Weights of a small GPT-style language model, trained from scratch on English Wikipedia.
Size: 19 layers, width 256, 16 heads of 32, MLP 1024 tanh GELU, vocabulary 1024, 20.4M parameters.
Architecture: learned and rotary positions, biases.
Training: a variant of Muon for these matrices, 499M tokens, 3844 steps.
Each number is 128 + 24 x the weight over the matrix's rms, rounded and kept within 0 to 255. Layers, rows and columns count from 0. Numbers have three digits each.

# layer 16 attention key, 512x256, rms 0.0865, rows 249-255, columns 0-255
153135142145132142144161089166150086123133142126078104131101146113127139099102128183150124138088163158142112136112085148143138150104102125098116103113116125153165121153114106100135156128097138095159100108157114092156138179075105105099149185080091156085072123165182102163120112105148156184134091097115147079170107158143187091084127128109114112134112164143150110162122113131115125094118094136128098146182146122116148121147144136127105118122115145158164109139127049119113059078112154114133187150103129124148139148120124148151104184169135155160093106088133138192126136098118161112109154162137139139138147132120077172108152150193160128137112099083139146123138128145159124112149144110141108102117121145141182150154047130154125095090120130160113070111161131140121144041126126
122133157108163122083139103137124123119165124151111137065129148131121104098133147176156125113143079105116141139129079115206122141144124132133074175133134139141107102150183090165146106138124158136107138125138131131146099101105146132110131116100132146119163126118124150084114141105139136114079130070139128139147108111159123095165113121119108128147126122163119194118150135115087107114162120158123149120138162146116140136101135166097122146155136070175151173122152112138160114204111154189155152162147156112091164127116128098154119109145127119079131069178142112110100070151105112165104123118113135109080116127106129093148130134110165123182122103091103139136120222141114129140169186105156082127097153108131104128107111112119154116092107146110095111103157093149161118143104143
150116116114160170145136120143121110145123159147076135112114132122126132101120118099141150106127183128086192133116140100107098120126119142130150117082102140146090126136039144138105159161112137171127126154158142093114091120149101077096136174156078084127118096160134130136089081148154136155113163113148152121110140134101139145085103109179149143079137123124133153112102116127143130155118150119132170132136130112079100118136086148155139100137118140115160105085140165157070111100140129113152159123055153158101128146158083123164135166158104128069122126114133090088131177144161138137096098111132074087124122124091145140103103142161120097179135114118085179160100154119174128162132124122172124115164174101127099117159111129136086109114101095090141161110172153110118194130127115
141141150077133111156105119112114125143161121099131175111153122192207133105136154144136149099160064142088105102105108127103125143095147133145142159090131095114089142091134097157159139092117132135108129142116145133108054126144155120102164125150123131098145115188090154131126162155098157160174076119127067141156158081128151131088137158116123133099109079122120133141135141139166140121123137132115159121094110108112120136094101086146155149180116130185108088112109075144133118077188113093166170109133154087129142171147153122094090103122082088148101155115133088133162165122125108147148089141136103157118117098159121150158117136096146132152123135112128123115136112168113125124189123144143134144161157117125111093140156136089082145136155095153129155135126123118140118130124220
141126147096152088130145133135099116121150148103169158172142122125141116160117150117177135146078139171092093095096148120164110100153135166142172098122132144129129131152123104144203119129157141087153137117143146128105123167153130133171149133097132099127163132126123179134119131124120162171080106116152133117155145119098082117121133121092099105134099115171159097152086133114116154144117146121121074108131165113126128116107123087113118141155127148096187126100125114117125143088098073114137097148114137146147148109113081154153125168083177150147154147130099104125129132156140107152150130137115124096222143139118109145126085163162137114165158118130135124107133131075139094164044120101150117140103159111119152126118128095112117118117138085144102087120122098132099120146121151
151122121141130183130125133145116143109135119104138112156101158139145150114163120150108085138129135146110085114095133134176101126094135135104135083142070145101158130169114115128145130110111124155161126149116128110199119153160171140125135150102139140107112115146116153088117138108120126172097125114150106131120069165115142131130144096147123092149096050113149106159093169144135207140123092156128102169065112123120140118110109153137078158102130117110127105118084044148143140112128084133156145142140115157119139162173155143126133107103115134096112093148142147113117131146133107124132126137082195137116105092168127127166116126149073111086145110131105161167108144116111144148137131107150083164107133100116168127127154171134162110123126140137131105097137170143109118095133127
146123116157130106071098119158112123138103131168127128155105159130103096134163131137063112129178158116102152113115130175081158168165076137122143114111114135108159076129149113111100100118144145105100172150171129145138141179179171089128087135187117166116105104169106148176113153106154175151129139132112138115138108111131120105133113127121143126075157154133145107128073145096141099137115114170130101077154126127109118117088173103126090094135182140103108085140124120092093106162147112130116089089155089086113151143121130155090092130188172130116105112096134110131101157123115132130123123090154156127192137100108162161131076169120132105136127197114153146104167135163180127151128108145112120100156164101099169084048118094117143142111102105119124198136138171124114130139105120
# layer 16 attention query, 512x256, rms 0.0863, rows 250-255, columns 0-255
157111131134147157145112141128104120117148139143118121109141097141142139162149121149139105132167085151119149123116088170136162127151149118104091112118116095131106109136154110144127137128126156150111098093188161128117129134103155115082158125107107187094078144185133132131110162105130120150146110121128139154113110163106112164129164122150076097126106103132126119095160182098109117096131157166121127122093137153132097149111099145106129163085074116142131110123119085148150077187137094166156130143173139116128136166098120112142086147143113104114114118120159144101104103116142111138098109126101126126079121140162107138108124158152144168176136185097147088156092138160104141115135137094125101119131151134168188099084120102170124137122129144085177108132140146110137091149126114
129087112147180135150133131139126115151111147137147156112132098133099205115142113133142136092099166157097131116104131078132149148109144119117159109112128134181129143135122111138158147165111154144147116129115110127126137110125115111163142164158105095107122092172126122139114081128123134167110140153127154152143144118077125138119108102093120133079105158134147133141075093161109109164156080159138143140161111156145091161153121089187084115096121136088137107099127106094105117063130143102143122107058130139091107166160089141184136182056107108122079109112097092132162141147128121134112124164160109088116096127143146135156109160171085116141149078129105147127079155154159125160134182150187122094131132138154133129150069159188110116154100131114116127112184118136125124145115107
145127149107136130110133134158137102133146116108127147157184104134146128161092125144116169150152150142126116088058117124152103131095174135121095163072139105110122155099120132092145115130112154108146150109112124119134118143146123101131148152146144111168149083146093160090098119105131114166135103115133086134112088081131154132116156158163152059108146113132103146142147182135120135144103155139142143159102153148137096126155157101143118053141106149130100113134125069147108133131087100149144111111104163152130149131131135094112159101143119127142122131123120139140140134136118132144165109101133164189126136112148125145136168129099087187119133104093139128110081158108116106110153143117124102129151114109121097077153117176134123142128158126105097155144109137165123068156146134
100126181099187103112129103124106148089122152168158131144086146142149114188129158091138128106134154109132100147123152079171106107147150112103142118118112145145134146129147102119153126114123125123085150127139121111085095153079158128095133146124138124084162126111147123116133121174155160161146126135105091125140140127078125176137148140119116100126089122136177139145094140145102125185131159104137126170122180111118121134138149097143147099171124120126152110136097152114097137128130092113141105195126122168133119135150137174149093099120146040157117123153098116110107187128080096136144096120092121099135129107100127159130115111127151120127125131150141139132130152098127154129100128136116160080129160115127178129133163138120104107112093080128119132137130107111032153118122112
125083103177114122120147099133137137105115103172126107096076197099104100111144141147137114097109093131108097106133160192146088118146140148119154132115133140090165123110119119119121153096128160140157120122108113117171118136105156104154116122130163136090099126135129170129133104147177122132109134099113113159127125140091118123091117130136140179117153130130137156122148171149149142136133097132111118101060116104111126167148131147128147140090141125170124130102122095148126140168167132112124117143108112148135154130178139146118117088105163087097119145131119109097127104131134096120073104120111131146128139102146147134157089122115081082123147143146099182143156122088138053131138094089153096173077095164149152144117142178097166122133159152128128097119133119116131128146139166
091111120152108135107086187134095146145117101109036135108120154140104133103116102146134146114155170096105113138119173109112116116183102079150152158116089138110133134125155158128128099113123103120109122139097114168063183128156136165112123127169120121105177138098145148122103160125144145107132140166100168116172103116099088145120114103132131112143073151136148132140114134089145135153137074105162079128157155145145101122105113159136121075157134129137100140162091065097153131115199118119104128121163138125134147169117130101127180107141190098087139099162107119152102155117103089126136123148153118145161150137141121139110107117113122170153088157053108173121110133155105180165157119157114138108129173121144136103118152093181112144106118151150089134142140163091122128118094138
# layer 16 attention value, 512x256, rms 0.111, rows 224-230, columns 0-255
164174090162145138128125155138134135122119126115125118164127127122124102160091156096139130077153143115125164099137112082121096149112116131118149118126128124118117132108080140142119119170117181158125123169104115115111100126088141125155112138191105144117101162119132116147114129160144112079146151115071126152108104160097120128138145179128137129145133128102166134128108156102119095103166168111099113104089134141154134165129114088122089084126139101132142129143148184149129130171092094112088086106142133126108126132167102155142188119121118145113108144102122156110097127156139105115160127130136140157110111103133095153121148121144136149153096146132109122180135131111122113113158091149120102101121097124078138123106170132121115159074155149150144153107149120092134134103129126
124128137117110089145140106135133147135115131143164093119133146154133137122157132111098125141144117146152115156143126144118118132152118143122138134108082164134131129114135132158107144128148103129133104122099096145096124130121149154147114134160101113125097160140103117125156115152123145117134137110133124115128134132097116149067102117168120093092123099118107133154107159111135123151103112126118081156139172119146091108131163116094174152090103107113137132085136117102117145111143163161153112108146152150118110120160131143146112112108118107121139154128149181111141134153131139125170131156115147114137136132107118127165126093150131168124088109125097125141109142120110166118200105154130123117088138120146134150126128131094078146155156160112118096138128124125108121114131119
106097153109151138126124132122106103139126123145121140150155084122132082146164135106110105108153143128105144109156158146151120139116172126114106168141105147120116115133122096117132121117083093108069155156119116141121156141130104119159126160128128147168137075096053138153124083062139133162144136139133088150156105140188159160138107124118113141125115155154127106161156169137128137183124124140147158142122154125132134125111128166113121133156138096120109142172086119119179127104118147143148154161156118179164134118070108103133123101144148119138122121118151150174117124110102148094122098162127152114105113147146131171135075121128111127120164119113136199094145160080116138107128110127125163151131128145127116152107105127152157129161134098086134091144139125137093081118100138
135134127133150093096087131137134105133103156125088142117144127080137148127124138116143155117128120116139126113128134114116116130151157113132127110146080175115117157114075122120137104143175141132118112152112133137130103140094177127140127162096109184121150131124155102182117147145147107086120102144139108131148160098118107159120153147138150103138114100127126121119143127117149145132159116134150116128130134098107118107123145108096128121136087127153101148131136122132161139141128137122136116107095132100079131113132094127135145083119144128119106119138133126137086113127125127145146149131153173127129140119129094089141112153100109150143104119142118108113146119130106127111163133109145139169120137133118131181131126111115098187118155151139140126117116079109131144119145154
083147126108115159137154099107137145131136134138127117112123148139178110118121141130153139133123155119096117111099147118149105123108141132158139121124128124116111163097102168105151130148146123119109150152099131092108107135078150137136101134149121107114149136105127106119133132134088104134139106134112152160131151140102149122117119074077100096146128187114150108105156147120110165127118142127101093137130160150155148147131141162126094103141106136147106128127115165141135123088144129171148165156147140154090112129132090174066123153093135121138093127111100129152139112147145124111111142148141148116134088117156137053146167180099149130135131150161097163116109150108136114126193098102172106126115075186112097115140148116096081106128107130113117124144126075165127129121112138
137152117138110176119094108127123127111125136119127173127146135112100139108081110168175130132154148127089099135163118117163127141125140168150137145146139077115105140151116134118134107126105133135135162101074096111115099110136114128070130112112119095101158143165161107126136121127143126107094122116118118108116124145190086109160127143135171177163146109082127153117160125111112151156153167152119138078137090166127184115112119153174072115138118154186148168113179115130136144138136147090128107118108116096101152125162099106142131118085120152122142125095111143113130118156093142089127087119151128191159152142115134100089128106129168092122128107166143143172102134144167124101107129170113131107123116127073140152141106131138150170093133133132086104135150114122088135141169135
111125105122096151132122134136112124145123120121146082128139143098125206158139150112142138131146118156132109086140097152130121138152143090097109123133130133141108137074151120157139152092131106179117132120065096145122131150122145134113140122184079144154132137126124135155145134110096113174166096155119087146128143108123115141117132162142162093127128103130123131140130113111118129100135107160123143087197129060146106098124093168121123128091149170124159142085131097151154154121152121110127139095120122140135166131149149124150119067103138113105121103129184177157112144108092157144101105100101115159149139150132118121099116101127120117104116131090177161166114123172161111109110089137102167124143118124177165150129116073144141116131133146119142090100133130135108131124118129
# layer 16 attention output (transposed), 512x256, rms 0.144, rows 224-229, columns 0-255
092109138126136139158147095098082116135140165125125115104154180100149162112157141139111158161115149137120111128117112137117115138152154137106063158111147154187116144121139121175131127104134125163117143142132148163135195158159128139124107117124121105108121103124165103116151106140088159136136123091163135122149118113145136119117104132107127145132159129121102073131099144172137136157092117127109109135180138102119145146156123144117111120126107115113110113130135098141098096112133140126123151095115096185108152109130100131151139102155157103122134155132141106140156111146088152111123117107111130122157152126102078122153109145134141091106108088202122099122086130142128130161119162158122116100158131165102139134138116138139107090128109086126134148087116116146119098145142154
155143096150144089143125146140138106143098113116154096117142126131095176108112141130146125113154140088111137131137122144135151114078156132117120137133151083144117156153112119110112118149126119132116124119148107096115147159177108102134119121123148133077128108126134144123120081103088137119100118125118124108132148123179144093128165157127132149145142156092098117123143093138121096116134164139124152113132096138157144121129156138158126105163160143150139166128107162125108117094110092112116140115173138123176134151103103166144098112147146164157133123132097113146124158149120109135134106111133125136129096146116124143108154116047128120147142189133140122120142125113100105138107113118108142133154125117108125094139124159180142138094147091106136172133123125113134102143132129
113132144107108100110111178133157121110135107104126128143113108128118102136099090157128158130075142132107192095091150096116131176133118127127149130119191083123130123111162160142100157125137137099125139139144128121149114130111137155107138138124112140084165124122182125117159137110133149147102102107154118137098132124106135133121171153182158116123133146119116149129140099113149128129099106097088115117142171111116101121094124091151182145095116190105142077143130102125124124162140129135122146147159090072135100179112148114139164149108084135144113095124130129092089148142137165128121153097118103119134122113135195137141123117166133149116120098124169104086124137136152121114165118155118118123102139106145096137144135167106143119131145128110129126142156147117149150128109113
121151155112121124149150117116094148116108132116134153119137204148100126120125127107121113115127123128105105144115139132140140115133128140118137074114104136129139098121123146147127157150109104139124161135154121112134151112149131093114124126166144086145097114118121126087097106129078159142116133126161167130170132161098133112119147101137116138153137119140154129163126139088135136132137115128151099152101098152138142169123128163131103139113148117100157153099175178142159144140144132127133126139183129138131102114155108116134124138167150110124163172106108109120130122139137125121074103128104104143131120128109119134127149113100150077150142098142094144142102112141099102134077109171159104119135133143134126123130127134138158109173086091114113124110112155104104083143161100
106103107147120074142107132147122106092153112134137077113108112120076131144175105157099147112145125100171126106146147127109156117121137107153090137132100167117134130132175095117131124158109120131148143127095119139112146170111151125154139094110150076130100113117086115143192112137166144130085138123112134109134112169163078111125142122146147151121147099112191093149137116123154102139155104150152122107146121124097161169142125120116106132087133129115176133145123065146091103114178127125132080079127121143130129155113123140178147145130152100140168124145151118122097141148134085135121110125122108127145123129127096158136140111138167115129095125107139148140143145160130128142086162187120150151129127128108145130104119137128133139167141099123147133107093157118132122155114084
134096131123114141134150126118152110120163153151088094111119163134175124155165110138097084149110145120165153121094157131138134128156112143147121129129135134134116116114151138169108167115124133156127099136125169117179138135153099126138096122096103122139098147107120141097087128152156085126131086141150139172113153134103112157129095138144115081113121164176108157148134162126113125102134103164165122144099110121085160117169145148050086143078119069129167143129108115107121133141136135139114126162100137138095097085142167130153130139154108139100158118118142163154125098093114111122080117138148192065126153132117169142108130146141139099134118119124147091149124077132127122150146131116159152136127111141143122131107132123111126088116117150147124094156122126143128157104115133